config = dict(
    d_model=384,
    d_mlp=768,
    vocab_size=8192,
    norm_eps=1e-05,
    rope_fraction=1.0,
    qk_norm=False,
    init_std_qkv=0.0255,
    optimizer='soap_variant',
    lr=0.00166,
    lr_head=0.00613,
    warmup_steps=200,
    schedule='wsd',
    decay_fraction=0.748,
)
Each number is 500 + 25 x the weight over its row's rms, rounded and kept within 0 to 999. Layers, rows and columns count from 0. Numbers have three digits each. The size before them is the row's rms in percent of the matrix's.

# layer 2 MLP gate, 768x384, rms 0.115, rows 74-122, columns 288-383
099:531470485519498502521519493530538479511507512474524497519518540505486484489519539479454468517512512499535461493528465481515504462477511530480533469497525479473506516458492521520463516526495495517526489486479530515505519477461504496489504513586489505446485481477554512506464491488513488512
106:471509549474519516504475494535511511531497524471498501476534473500514494486548487494515538501420480487499499466435490496535484497518528498508500508531494471480547474524493539505479523488467542472496502537434475508505504509520480522504465515501479499528426477493478541484548452497510477484
097:477465524514467508490540537514566534466490495508494461513512512518513499484465477489518478503512499484527492472549501557495527505497482487470490492498503495538472473497551532506479501498485517511486491497469495559512516491488488497504508511470451532475491530519520526460487513523469490522
105:469489518472485496421472453532469493492483473502515518489492488498468468492483464474531504526500474484528438515479489496419512459483554489506489477481495472481467501515524522482498496518523463495487508545461433503508503478508496457513469474497538508476466501507535521497437517499521505536
096:493471479537481518495443501541517568554489508484493517511514439508503539494560488506496509485500503500543512514502489534496485471540526522502471456479532499471537499511518476502496543496523454473451528454523545501502476517512489484465474466493483494508508488505496539512491513496491484494
091:464496462505537485481511479563489529526519478503526509492506476564477491474499502492532456497506496455464540488473462521504478534503524503530507523475521478519564525536462511531505510520488485502538496556519503465456482510477489513504468495500503494537515525493503523497529534502536455510
093:509510492469551498512463478487506480563485555506544459514451543537511546527474463522490509518497467482492514476498460511501477519488492514550520475475491483461455500474472527462505520505490518522519487499516541476525499543509486547484485484509499532486534522515500477562506513547543489489
094:526484519517469443490483490537476503527532530564471505512458527504516422549428519485507492520560507512499455540517499525505499511503503495518457488479508541495510501482494502506496510480490497539508540502520500548493492494485492467434559505486503493421497505479523503513504440462505491519
099:538503489481525516481460480471517470491527487496500507488492574536478472440504484526502492523523514555485476473492465537523465554479512488504483541487478482493479531482485480533480495482527491514490498511463547490534546480477516487487472499483519570478505509491477450517539454475548530489
090:551488487489476503512528477535482530504484525484531484458467498520535500521469500480535519503493517537468496488465475482517549500573471486488528505481488457463511488473514526487525521511500472466502494460479485482453521461488495524509478581509527503526531533467473534484522519469491477489
100:476484488546492501464471470505476534508491533525549488493511496452538478476513489482540481496531492512548485478503479490494489488479500558517506520531475415516477500478495521517473500437535496501463528474503497534515515479492539480479508498478480489506495525493460472499515470523479526490
098:497505535535505516507512554519511490505502469505506546511486450479453491510527517492518489506506467494483470443510488501498468506479514497518552517478444485464517510516531530514510544493528506548555493505525479516565482461460505513490480509501518474461486523484506463500538550517466515494
111:523492522491512512460519485441525488456468534544510528522489519505511550530443492452481469494521474524515478511497481440503487478520486479515518507508494500468491514478534521509479519522527530504502451494467515469481524498503497451516478513529485500511480495527514519487508509500501506497
096:542470522512490441508498555478475509506482440459516542517521504518518494493534454492527500525524538477493516490503481497483518535480479443486477532471508485492475520489541485468497521493465529479466475539545468519549490456463481509495520473515509534520525565514493461483560546475537465518
107:528453513490470472473504504486482530491507528509528499492523510546484506511491516446479485482513497490530494465518507462514442496517489556515516523494498461480483530485516482505533492530519520527495493474497474489492523492477517483516517526491483478528524516516441521511522536519487517508
102:520491474547486513513512455493520490516487484481545497488511499491503485548510497512486522485485464494479466503461447436475496509547455483480489521432521473469460495483496494491551540517513516506504508513519456570466545474508529495520468530470518475474495482518515472537525517487508464543
112:497513492504480473465503490487491500490516524518488459495521478508492512479515468535481454519547517506493510545477518515525531546485527555490483500518480519485538468504483544454489503544510483524550440500463523549517510501487483480529488488499493527501522499516503527545482461494480475551
092:501530488493475486451513479458481504469503525519477512530506506446482456507500475479502498551501489481479483496516528543535487485552501522524506482471491516489491480484506555524485493491507476475485523458492481507462469476452493488503533493498474488555484518514496536510530493489471464488
107:468505470483535504492497534537517473500476524475501503461505526507494550486504527513503513532455496510508455535482528463518525470516555472475501507511517479507503516513529470509482525491542528478540485469490546501523551489514519479516486477427511476555485562526526486421447506518536459473
088:522503487521477512475444523499500477499482460499546475459512527543457494478512487485551523481555477493520550461518480543520456502484526525523514493485496482491519456515472526494523493475513503463510518476514510516486520489503494506478508473484501530465495478492473525551528492466494516522
094:483501511540493495498519446493496533515436441493514484475517487538483480499479478497498500507515523507481523527478475486502458479453521523511523507469477497470461521489493492479515525467587483502473481499523490523524552518523479449492491495472500481524476520506527524492484486495472518481
106:511506499515491546456499427478477467505501492460547518494549485503504481493513512535492460478491498456485484473480471497477496486467515505508497467461489479476531495496474499476497504501527511474489453481516566482513526515526487513498485510524516460500500493521499500439479490520504501477
113:500471483493488523468524502482510514474520502503457477504474512484539502474544514582544523528529481494517563509511496478499538497497505489517465503521509492452521499496508504541521474466502496491551486520561500535512508495520529488529525527548520505516523504549508506496485496498546511485
103:499519522547520480514540490494484473503512499509523490428516522499507517526444505537521497535476504460496526486473456485483516506478531490529512481486535458505489481492512516482456495474476514508488510535490470458481485509517506487469485497487499511498489484510463506493509497496487508488
096:472529498472534480460507510483523538463467552477466528475489494473493475517488489491494465479513536484578496516490464485514478487508494502512488517499483502495492506512457530528495482542495531475533494507495497460483483498458505547495529454494485481484516546516552462527516475534505472497
096:489523549502513515550487515490512504506514501445473524501492511482524536513498506509474521520504488479480499493467470500524498491504561484511483486529482469519471512496495489480538499500540445512521514449468474508437507467467474519472496513518506501525533480521462515502509483463539481466
102:471506538512509492488459541459497492503482527471567505547535499463474505492468463515499449545516460509481540505527490503482466494503492503470484490523512497502480482463552504509481530551500505525495508483491468505448525523517500517523482489513476518501455496537470501506451459470501540488
106:480538514524493516486467522505441529492476522501534533456473472535487494451500530484509526540531503477524518475507510551531479460521502522453559523495479455488531502482532487507500463457484516489496509476511496486526531495496492477472458503529482500504522474504511470483486496514463465497
109:497504461511490456470549502492499494495493476534556477523523495513467471486521514501511493512541567503498468501433481457502491492511523482465496516534504491514513528492449504513472517533564495479554505495498494501474499504491505480498532508454450501486531511504481539476522516519491515474
098:487494529523471494491488531496505473474475520504515532495506481518534517472468528515521518502538498489508549465509476486502468501493525487507528552512522452546537535550519529492480484479465506457498494535549477521491480504507487521463530490516509468508500477483478483544528447521524496463
094:518478501508489524473476470478507523462512482455508490488478478534515496482555514542493498548448487514463524501484496532482489511528483511524497538497512464509498518550482517518553476485501502518501487503458520455514491515462505570516484506482506527554532535508476492513469480500472486514
098:522480507566521498475545486509489512479457465523501505505486522477490572485540449535476491506461464480470504479482485511516499503487519486507537520510497479475541507508469492497545554489497529559495483471498488465478525503465476540488456514491526518508486497518533468504448536512514476521
101:498461487529474513508533510460482516489486515505516509533520527500532480488465477487501477524540516484516556514527507484522544478502516471482463494491557507466509460522497471493492440509492505504506472512494527503473477475521508519496517458507490502488483546484446511513468486507502497533
099:452487483529488529502505509486467529483514534500420515533512468558451519505521519490521504522486491551530507493488446511500536500467502513480546449514503544473509515487556523515485505537488486448500490579507467492499467513489498509454527486518516494513439513512504511506515530478496489532
101:510510540513481509485526487517553565535496462474518518500496500467534470489478487495493519500543523492513496507468457465492536503510502529485533515531498476526529483476467496522506493525486507535522505497439507511541506488505523512481502527547520503505502490547484515507494546479522504461
092:483500453533488514467511465489512530535487531469477497465519511520519501518511454530519484475461533455501489492468506521467522546517493509509513516513477495544520498458495511504503509489494536501521488493482559497468490504512466491518508484458541507506501498553506534505547449493510502496
102:532442547472514519496498462515485501494517508489455556488504521514473512507522549501516532497537503502494495440443524491499501517469510515534542520494479498510510513507511507494520524472483507484530444519490453509515506499485493494450487524512516546502480551475451527505504496460473483452
094:520480512520487524528497531454502470484544477495520512536497521525550473463509474516469501503496526564511513477482469480474517506517477493551520526484505492502443501475480510486492529507485550511474527511525494505500515491513439464479503487535487473512528490514486524509548466442523468480
090:497534488528508505509486517516527494482489502499505500466491509507543493485529453454510508519528516479482492514515547485520516541504479492521555492495520490497525500543524493535458483497545561542508521500471535522479470505454521481514548510512485520485500475492476526492498465484526478520
105:461503539526532489492495493525495481473496472467506512464510481482507517507479538484507520494514503523505526511490486483492487502477542473511508522488531497516576527494465481498467522481486520533502469510499501490491478481497530480527521480518507483526441564486482534503489565516529506506
104:489473492497508504474443484533462530530462482486514523531469467497468469496525499470502508482543512468461515493540521513464466538520490495505482507516458481536533514502517491504503543507523556490539530486512486491535535531538461518520511516513500530540526463506490516546474478508514479477
097:496476471543545477491519506487508458515530509518512524504474481520469509509428464503502469492491498509462565492505482523484465472466469474519507472486467511476502519505519462510523479487494521502552535517495528494469491530500490501516499535484512483515521478489489470494497494543551503515
101:530469526497490547538476509530508560498490522498501533498463499499503486537498489498488484565496532496486443489489501543549522464556485513493517522528488497508518484511510525474540522500483536473517480494502492456502529511513479467492520503492542493481479485508502479479476490510501553483
108:497438474547549508536490505477470520485520536507482506533516514475486485519512476498498442481512546467447455510507500478509520561481489522531511502465512432514534499461483450497498497464498493481543472516503487474480484508493528450517500498510508468511497497513480511527466493495440521517
094:548472470532529502494489524505494468461535519475488497515497523518532465483509496494483543503485491495543417488528461513473460457546493532476508453488528512499488477507489479530493463442502521475533516506519471507504526443521503491480568474554469515517503440496525504509503525475494508515
103:462515490511525467476486500503489508479507483446550470518524517493502476477461469502498535493528499493530532504494510499498453480544474560514528492517474488552551523468496491548527511508497510504508476514508452486509520481582515505505503513496456466495517492501508495487495517478484454483
097:526468495514488473471525508528492514470464530431502502515495536448506521518500518520511484499521487492508481508532498494473465532533506528527493478520490495480463447470506520441517501482471486484514506530496545505465479526507506490504478515462512507478500502519497510513484470480537492487
100:499517498503518543481497498495470521535486477521495519491492514483466505504493493516480522493499449493465484469484494443517460484537480513494514547489463540474464448539521515508500449483503508518534475494545479455513473438498489477500488481518495497476521535462538497520513464524483496506
103:481535493500491534459478500523505515499526464467496521523525466469494478465501551506544519485495495512524505461501501545525515445493516479494522478511534493526510503512518463493508510491502472540524475529524496491448500528490516507540476443490542503449474525476523503518536540530515480529
# layer 2 MLP up, 768x384, rms 0.114, rows 74-121, columns 288-383
106:484515456471502455472483500525522503475467493541415528477449498524508527476502488534558489496502486549443492475500506490463519493514464494512474502485483514486496459505497471505520519502466494513517544469509477469471492534507525503535493479486493542481479502510475483526501495585516503505
100:551469517487487494505510485465508518497501548523493499494492544500451466477460464554508473530472476510531507487519535469474553499467535484491492485476495471493515495492484490465546530473529488528481491503464497511440533509505524479509556476502509553539513504473540520505491439469516520513
094:500461463488486501507488501508507496495469487525474515501512486491463514538519490477470488514463490514537486541546479483498519480517491501506507498546478529511468491458505506574493479516508474567526519538525546428512512508483496547480493498482489499510487510490470529470503487506489502522
100:527527480499548497521519529506512533511489518509489465461521505486475526510539447509451492491500516456508502491497499458538498503538520526487494545502484470483555480463529502517504516506489487514500488509521535487519467530490482527530535534509476522479502474529519443546510528511490496474
091:475536515480469506524506489424524540495546506512502480509475558462481476520461528506486443506512488497492490515527508512529483482473476510460450496520506482492442538525502472507483442509467524499523472527468479474462515533477529529538519548507482511443497480541505485470529505540486564466
095:511470535507467521518508515531476494516493515530531489492540512538475503513506499518474528485516481478527517463500499526493564506495502483472476465496526437487491474518530498513521499533512524491525537596546485507553477516417506488480471508520492471522486474494499534476497464533516504495
094:501525501501529510524490489524493453499505544493522501480480511525501535537465487522464487532494497504519500489479450527512524515468533508519506520453492444511496476466483517493514532495467505483493518514516558494547507507472494502497491503514508452453469466497533495545529531506505508499
092:543529482505472471473518527475486530502478485542494497518522549495498503510481465480509438491495511454497516514492484505497518503478525484510504505490515502495513527540507485490465485510460513515454534479526501451540466481527537504478502548508542480546507501496500488493509495464497503531
100:537454497482472562504448544474534481485515467481557461509467529474501432524475541499514481469492491506513528511441497477514541539528453480467515537490531511528560467496500511505483513457478501505483508482519492483480566500503469495517525484494550501498469461506504528514528509472513501507
096:559521479477524491488521483503481535487467456464528493499490510506501520545462521464509518486526533532486531475469494499480469440508537538522524476551506469480466514484519483530537510541524517472493506456458524459505498478530473527505500459494502525519571514473508449516491517513486508495
094:527507496480541521490513468493485494513521501534495455506498484532495474505485544496473485465478494523491522508465488536509528543510486501483528532440484522484449482509516480499516505491538497522486536520494485528497498478535510443454508497480501490499492485499500484500511473508549530501
102:563493495485488478514497479457492495491519515521509475497447498520468511468508521468483487503538482496508525515500528498511449537488517521501494526539542519466443535477566516493534482523473476522530493489467477488515520483494483475516490488507476480473510513507500509462519507484515534526
101:473522507503499485526504512503510497512515543559476546493465460487519511501519473477466486463476545436518505513546479527526473525534502482482513509470479529526475506539473507505499523486546503520518531475436536519496513472510473507534494467510502525491533475493545487515476511453457529493
098:488538541498524519469463485500456525493475481507494477487484448473506489530485492479467507499479480496461500532517457453503466539510483481515561495492494489538485504496487521518494509469497489514465505489530505495503504476504475530493470479461475517486479532521475540473532468485532502535
099:506495463462447497492498512516497508515453524509524514529518488488536547546510480503511490499493458494473482476483485457491461462504515477549475510506496533527524464496484501491487502462546495508535530529494483473487507494443502433491478499497469497481490515519478510505470495489453522482
106:484497469483508491528469503537470496496511463486512490510459502498500469540508493508466470501486521467517492519472516509545486404503468525461472544479530480464407493503516456494528497472485538517519503472488469482453520492514536496524518485490517523516545514515492485486473511484489514545
101:488487498471479503527480497432467539533491517465468536494512512504512489534538537540480486519530501460503501495482513476537487499508457508468500482482505474509503494471474461547501545514533522530485485502495517470482503497498499508476475448453493505521531506535483483522522521499461501449
093:568490521512506495498498485492514506464488512550530520519498492514517499431508477503499459510462513495447560482447497501518511478516525504485497522464533528479542467516519533541518485448480528516483508533491469543496442502506550468479513486496488494492539521477481506510508553493513567532
109:475518463499496486497506542505503535486516515498463459509459533536544490518500533495431517520473449522515515495477504458539495520502500549521529470536525506482544483506472480487505506488511505508498507472481476454547509478464530511496479503486485454490485497456489510518509489496469492493
094:493496481491535503492520455524485475522480543499497494531541484476515482520500548508509490520498547548481469551495489471488501469491523508457492488488549495498462481514500519496499515479517484508494470518493508503508522513496476501471456521507476492505552538539532484498507487500498525468
099:536497485498493535504502509516484504503530488443508507496527527490506507499493507496502492531532521533531532446528512512497456539493536536485516449539506510556500464526540463509475487473516488553468570506493460480479479541452494501523517473495508514518498511515528542510470460485473531527
099:492507507534502479481460453510515502453541508519534515493488520545496502466504515530506513513504524500508525506504482501509515491450515527472517504487498514481536516490521487511473524493482491493530508483472546488527479505490495527547497472520430504507555485503484518504505494498481488512
113:510553466491566454505529529502475477490527502511510505510458489473501468522521448506508553504481486519472528538535503524495520511550513494525482527492533488519541501497524489508464471520512511516543543464506535484498533548502500475529501491497528513502538516484510468489476510521552522513
100:496547499462531443490466506527508481537502530460487501491506481548526487475494517493502489497538493516505519493509447506530493487479490472518515515494462464508492483503487497534484523489472486539519508479525483529537516544483523490524515502516563521468468471511500445502543469472469472519
099:523477474479497512494500483528521462527452485481477503504464495523468572472500479524507492491505505504519543483475500492505531504535502525470517520448504497484495491482499519483513511508526478501519515484493511537510494503500485479533543499500514485510510478507498500491532498483479535491
094:459526496502489478525482505506493523494533495441520510537549476531512476481486531495517502489511513521514512461500496464463505489520530479527483507487484522534497458521492505494457487471491510504475511500440507444504476475549445452489549508506492466487480514503531528489529516453531477506
101:539481557491510496539523513528515488508462499489510484523490537529501494502495501504461524559524501476527472491473505480515479543480536510494526512482547500493499427481510508505556530525496495524477494498484469485470518509508517543489510495478489450464511486492499494496509484471498522483
105:482525497534435528516429520486442533523444465496454519515510499488493502480509500494515527454524550473475511461477490468526518497502502484480501517466504520484499458532495503518510480448482579452539517516479477519493468471485513503493516520482515473482547513478499529505468503498485509515
105:510544525521532452524495448534542496451536488504455530518443500493501438502452481505539531507501496443489446514514481487454458474516491474536453524424473497528520525489491527526467450468497487496499511500448485515559464477453496495515496510518478483488514457487530539502498488481514524548
100:456526501515508525516494523484530485467534500436535511490480528526491503508541476487484523518483512530518540489483457563508546507484496505499515471465506528478479490523541497488501468448465524518468516506553482550491495542465520505484523483529468495534504468459522479487487496511511455525
102:477503498574496520473493490484478487530497497456486496443488477491520481486489464492486537495529489496470498502552483546515511536477456504490485489539473560465475516504492484487527489490484461490505506532494524504467542487473503557499491488488567487448467462504514487523480486492525480534
102:494527507479500500499506501535504503491540502500483520485493514502482497478522570530584461503519488467506508454507492476459452485512494507494530452500522477498492470463466552444478524539526469503529496508474497518495505497516498488485513506536459522474507518502514492491476495502537494468
096:566551488518473509515459491486483494513480504554522530475495476495542485471520484461498483525549503514552462472501502487474458490506462514505499510512465491474499482487489485509478503512489475527481506486490500449476469523447519497489499497532443475444497469548526487532500540484492448497
097:478508505532514468518503507476506471463492502511494488484550525497469491520458483550483521515493542515500475484517460536518522479521512481527491527530483481487536487470526457535536509511503497482487507516478496512491516494491528502511464495490493472495521499496485505472516478447484519449
108:496506545512477507516507473511564551507527493483527522517499472483486536517490477497523512512465509478513492531494453483508508485537502542508525510522481432481534494495516514484502545537481495495471522481458502533525502508514493507464483518534533506507512519514508551544510537457503488496
100:540509528504529503531506525499495450482513480576523476508526504448458484530457496456526519516488520443455486478490445511506481519547494473510527528479488487534502493490537519509527458503536474508481514481501491469508522502494480513499455478482494540508512463507455520492473502498508524532
099:519520474514552471533468503477497508500517504510540515475503537526476526469536486499456496513478504518529516523501539451484499478496517498500510494493539496519479530506523519542498498490546526524472507498505526489504498496507543539519547530486494497457537538472529470541476488486500499512
095:505468496469529523479492498512499502551464506494482489513473549523486500489496500496490499506500483484507463448474523489510491531448507493506488541526518499472494498496469497479476539480546501553447474521523543540500498522505472521487516487465502513502513527518482526490489538535537489437
095:504490487535520497512524556510499478471483539507484516519519462495435528558504501554504529498494528494490493514483473467517507490504484491520554543514493504488529511522504545496472508504523496501519494537512517484465501447495519489517504539455455519491496475456474506480491558510519539475
109:451550507505492488476510532472504505478517480505490533465448521495507482483542509486477487487503473523512537512542538491490453534503502531500541522493493513458496465530494494467499529501480526550494474532496552471514480474491480520525521556529497493505487499490488482508490534490470478513
101:508551508513484490556509475483500493474511477509490516516499517468500520496501499483504500469475523512506514458510507508490510458454542528493496498529521522490517494516492498516506464482510445475492457466453519490531443494515470517497478548486519521528489505525476495513484495481517535462
099:465516465436475512492527480496527502499479497506521529492475479518457467472456484523510508510474489512501504540495508517517466477491526535496531499511501505509513505484533486502476514484491509486464490521475577463529523478467478511488534562454496490491480534504494497516526497519491507503
110:501465467503507520480523494500463467471489474471476511506468479509507536575481490522480532531487511505478526518487521509501499502525515504510525486493480504512507458491489524474519517532518509497508567516485487489515474510461487514475518506434492504483496503501485520504534443489522501527
110:511525472504516482522449506468511475509454489521505504483536511447540523450513521506519460510482490518517512495516467441533505511492507505555518462496518463481494478500490483530524479455474529456512491519522518499480502465544471525493513493509491551494512461489472535489533523517526490484
097:482443513544489496475551506479475482485530537532513497489482503510537443472496514496514476512492464493475499489480507518498534520488532540513506478519484483492493492480495501471485497444471478498503486573526473500484532506449544465521508526518507476522513489488492509450529494497493570511
099:483507528526517463507543467485489475495524516492455506503491520518487511488525485509523495543499439509458507460521499492531539479487562472534547519512536507450491493522491543518509505476528486510524507513486494503472519493511464493511506547503495551514486523501496476526491483472502512508
098:493488470483484490486498509538500500484519449473474519525497443474495513492469484479503512512506511458512496521470532516468487504487468483503464545516507505511506464464447484509532487519520498511492476525504538480517486461491522523515550492506501471503470488445526529503467477484506491479
105:462493463487539492457520520481503471484476474483512467473525470510484470460503516493469521504460513489489503497483512502486528460514496498527500475514471508510461504503494499488516545522531511512499525506506503506500525496483551480504499507488476480456466481509472460476437491515502502479
# layer 2 MLP down (transposed), 768x384, rms 0.11, rows 74-121, columns 288-383
099:498507477479484482518453530462531481511463489508482480490499528511509486507508512505495460467485485503488471530516552460459494486478465524472478534535455494423503497519475525516503527500476515500512516495505508506493497499484501538491486468504442488508493505497461452498477525506546485501
097:550476544535500491496460500508521477518453503538477466442568512468486483521490490493485478485534518505496461514472484509500484500517500463469487528466447526471494510527533471530522496502495506532511496481471489503522503480482484513508508483479512501441490518482466513496528516532484453559
097:481522496528522538504477532483514509513498488477518515482501533515450514491488541510499525516441554474493505500475501557446512526512474499524487468473492510499498490486514468487510527516541468482486548491547476520489470504494522458504488499477463514509513519495539523481505467530484487506
102:538530467506497495452486508467519492472497484502456498509524470533496515508542506444490470490501532527510500502487471520491540510488490446489514528451500489508539491488517566461481495527509465508523528462470492498489488507502488504489482473491503521501516491529550511509492486545477489522
092:496483515489521455510518458526473506509482467471527515502496523511493519470474507480479517464524521490527561478483528485463523515542500496520533500502506519499519540506488471471467451494492510503534506549512500527510510517442444502483491488509482473495483457539498460474525512468505536482
100:513500480461449506516509542468481522487515492532471476517460485496484583520513485532490496484485479529478469437502511563503522529448499470539530485481494545500500503481446480474518507454525514458488476521494469511495519473521465510510488498479494499516494471475511465441536459473478466497
097:491513452524510512486466541519548494486498523490507502460513496525495511512504497484502502472532541501515499503520481492534490553504507532510496492504477483530499488479497493523499516511504471518497525530522511480497492500453494484498541485522500520515506493515509532512530491489507502534
098:518499480520477526526522477532468507468531540500532509486496493515550537466504547427503489492538455507444530483486527499556505502486519475475537492465474510507518470500490470468512523523484486461480529554532499515490477485542488498559563480509540488508510503459518494455529506483498500519
095:518487457477549477497456505509526521494505483480485504492487512498513494529487461489494472521475478529540427494495489495517530533459483478505496505497512463538497493509507484509480499468493529499494564494474474447557465513441493496468459529493515501537462482505493574492522468533499521477
092:465494481520489476501510502509505509507543510481491528506482464469487521494498510533509512495504475473512457513535522470501503522488519478469469537503499513474499488481481475528497501491502545479468506501469491479493491511503492503499532523504493494490466502449482484494501490502522521508
101:478508501482520515499482522505465539518539496478498475517523522518480481500495471454513465527482497506566491544450504501518533518474469509484494514515475519477498498499513501503523516474534542524478451475527522510537542512513482498541505506512510514489512530511486470497502496515491498492
101:521489494510487478493473483474504539500501474489468474481460522504495509480504505489530495512459521496528499466486508478487539470496532511488530496503507469497483501444493475491494531508453559509470444523504502498513483477482494510463462466506525503530435480535456516520550502544511522528
101:516470524469509528485479512536501505539543508513464499491511492510471512465491465485519472500498532475460463506499510490477528488529492501508531494513484501488504474463455516515475496490526534454522507529485464517510504497473545515484480535495470531532501474498458460470478492510442483487
099:469480481496534487481499522525481509494456503496484523494460487468520513525498527488467515500508496489516512513475465508509469508507485495514460483480521499502574469501514515533444502486485492550505472511480518524527483457520492453528522490520513457553512503486506538501544488499502473519
101:499508525477490507532458505506533515504539494497516482517464515470520500490537486505525512502482474504499489480500506487471495479454480468527535562525483534479554509512496526496461469493509542493441504538459483512492470512491464508550480503471517474508517510516524512553497507467519539507
103:482490534499519501536495493490510518470508487501490522466494498491424500523480502459522478513491493469489496506482523480500465511503509540518513471514498506510494491492474485531516532482522494484469485489436537529527501509539470502468500460482437485558468483497500500485566467490478538502
104:526481530502493493510487526487514506492478527548507498491497515496509488526523472508468463491520507481486474521487481463496467473485486513473491483461558479528568526515540522509462541540515505476497465472509466436520465510532522550513441498480464499455475466497455505474479545479518510468
097:510474494518506509490526493537479517520504486512497516492471489497516462485481516490514519476479519504495538464523470538499483521504528470487493521512540515485506466491499494506462493483510532465476501484486507499467470514529488532500517509523501517496483493523440512506483516533469532460
101:492493492542491533465474485524467488510518551485531525485496498461483504517519483531479562502491533513512525549486536501494487486500482478500508501489518518467512485465540532546495508497492485553505463477512477538464449500531458491444529460496442551550495531458488514478522539475491470472
099:524552549446474516500517516496479483536482485495469508477483498536484454516506509491494488507487497443439505491485479514496489491508499529497490480477546503484471509461503539520492578498489495515557476515517525483509507522495502462513473503554478482493516556482521520458466526511506516506
098:439555489523529475479504502506512545451488514517493480496475495469491522488536514533476463526531515473511486504507520462511487498498467522492480523467467493516455498499463505516477482479495471454525457505497484487493483466466508543484504489481487467525500481490501486469496495490469524522
101:497514474491477449511437487524485493498449458524564531512510489489506490480504497491510476499518498523520495489520547508524509449529479486502477477494522456509507494464513515488463480488459509478506469513519527513546489502417508502519471502521574479512580507515487511503497459483471476503
105:500444518545579517501481492493526507485503508499470502527547535503518516507535509520506464488473472507486513475488497490543482512513526524518491521580565506497517520530524458495470478467520504543503489529509534494505514477517492489527540483462461481544492567514477500477516488504478523461
102:484496487495498474512494508503485526514454487485510477507518535512525455497545515538495470505501482484513500446500520518517516478496494504513508524477466519487518475541503480526504545463518507468508501503494483551490563536489461517492527509524535527497505481518531503507507516483505510511
101:506445504489482472545517493501455527488477507488462496522493490507547515477481496458452493483512457573520458520522491501491526468492486526457500524510505489499493522492491499503483464468518499464509498500468498497461487465497519539447495499468511440528485486509477535510505455475478522479
098:458473521426525491492512522493516510485554495512504503483509539490488470558489515491499473531448465516481516496514533467501440521492483500458497473506535514533493497496480521493544511499511509484493479490468485493534484450506539554523513479516524474506467539462496492538519499482483494487
101:489495496525509502483491480512494490524519488488473496465475508513520497517515491508476454489495497504533487482495500439481515476476534501524459495480487528489512503465458507507530473551496479501496490463564489502492472497495515486447509526473542492512532512496497451464556491506510548515
108:514480527504495506498531505513441496485509499488495532515490514486515502507478491485536496486535539499503473515496525481507514488486493488489514499494536493490476526491466495537476538496516487517498478498498526512452454475540490535511490503500470508500504468468502553460489469481520542543
105:488512489507469529479515521507471467508509482524520483462502483513490497544481458457540515472550507524479494474460469452470480515507522547487482505508504536561499500513430500507475525482503432505477483452505512492498504485505490506533513505515448493479524513551521500537507499509482468481
104:453465501501503485528536517501490503486534443508510488470527498561507501507486513483496510454545524533569492496493535541489514522486475503533475508515518509557479504521461471494489499512502515533495521513525511494479503510468447514489524534473519523511501492515476504543499499471516461502
097:499511504478471494461514526489529483486475485442532502466492489544467471488513497515513490476522488503506474468463532474490450507500480515503463522513522519524512500441499497477473534476494523498523529493464495529481462512524490498517521508486502536514486490468478506514531489487505502527
103:509494501493526522486507501486508521514518550531513520496512460515489492592506503520515508476507482531475472502524485513478527505417479537511487466496515464509500500496531537477447493519504502464467464496460501484493499467461475451503476510543503483499527494494501484500514454477481492506
103:491462507507511531455501454490529502487492497512477474472507524489564505472451477485487477495501482492523520528481528551500515507499513534460511494497510510491493493532495474508524522495492488505461450473537528509522488511497499469509539468533495498500495517494459459509497487506510534473
099:521478494506565502469455531493510530497458478487474514526503492487449522540463531498498512502474534510502528498472501511533480498463536509507537476500504451501492484522482486491517527518503442485488514527437500517517524494478450474458542527505489510534551498517484523517514489504492519511
098:520498528530514500523510491495536499512483507485542514498509488504469561487489511483503504500469526475518505501482480485497507511570491496510505526491504469475501475482498455529520518503480485502513505506519497509528496513507516517486497503459507483494495495513505502448501507472494482480
102:476527510538506466503460511502507489499490512480534526491529496462481482520517528459515493487542489457472538520485493502471508488497509478478505522469479545482472494530510513460542504548547466540507510505468499544461496489502532483507510552506506498511497519507506497476519468525517506484
101:474457513515450528513474484527512437493478486483477500503538495469519498479485435478458497520526506511496491499535507531482494509510507494430471544517464515509499496510499539472517481513500497462501502494534519443483514544515474511513532501482491523502517493510504501528437546478539534515
098:499506479492480525522428478484515451500496497494504532501508559530483519433465496513496466544509527524531499516509499417486518513500514487491518514507465501508531510544503535490494497524523502537509491494486523484510523479523501510523498510507507503487498472522471533532486453477501490487
100:520488491546522528480524526542532497513468517463510462524532505467477502468508493479498542507463528519439512475506528473524521532506454482501547489555497491475503475511479485571464499499510525497470517482476512546525456521522523508508500503485487563501496476516488543514487453489515503523
103:475543493514464486499483504478502464430510522515477504540494508505484512558491502501539507479518490445531512507485527539487504502462494534503505479484507503468486496464478468510515538499517512513483506484484486474539477476520463504532485530535498447486524523506461474495477473509482506539
103:495531451501504527461493472494515494486513530528522537526513453473509504537507493512483452529496492469493506457467503504472501485457545451525504490575507486530520487539550525524484529477515512538502487500480485475491525520503534510470493500501476485501519523499485477515495464486482503570
100:495526522493506517500506491494504514521528495483517507520541500513443498503504522525489511483512506519508499535507482458476509483496506527519489471466474528462490524546503485478481486491481538524492463526473533472515505509564485509475483505517468467459478520489531477543556503540488452495
105:505504514522519461491526502466457521533511475457504532447533542529467493548503524517504484538501506490446513484503476447518474522489529538488460541510493509524512504482523529492481501478509489478513465500541522530509528504487511524509505487525505519468481508471501484460451515463519484489
108:469516506441512515501483483523484540522475491518464524510459481518505515520531445536521506487506464523551511481520545462536509467500462456515531503534496506480491498512493538543447490503456587512486506478498471484514505542510470475449497465483533491503513488469523502544460486490475462517
101:536513519511515510485504487446474536497511516491504536491482469478504491458479494550481491519513516498509539505538509515513509501456533549523493498495485489536506473448502520491500493474503541499434511501502524487498475524504498497507500480486487501550502497506497473514495501492554550492
098:484500495458498509514515473495460433497484496477549479474543496533512486470514485511498522498507512461496521471527486512523494520497473476434494501475497478521465458514490482478514492495515482461538500499517478516525506455511506516508472511484470479495477494497453467507443479503480524526
099:484491472484551510518491495539489460496531552496520524490489471496453475529535475515489464507550499504513500484472500485471511535476492440509508505534472488526507542500501515535532480522527507532473470483505515524514578509483514496509505471531464480503513502478486548452497506504497517493
101:546496458496505525502529527503500481490435543506513501502493515508526482498497478504492489486480512517504499532478435492520477532502448483501519487529495452463478449484468511485525477527525485507527505485475499534476511491498508504499491497510521521500513514476510495492514488471485515539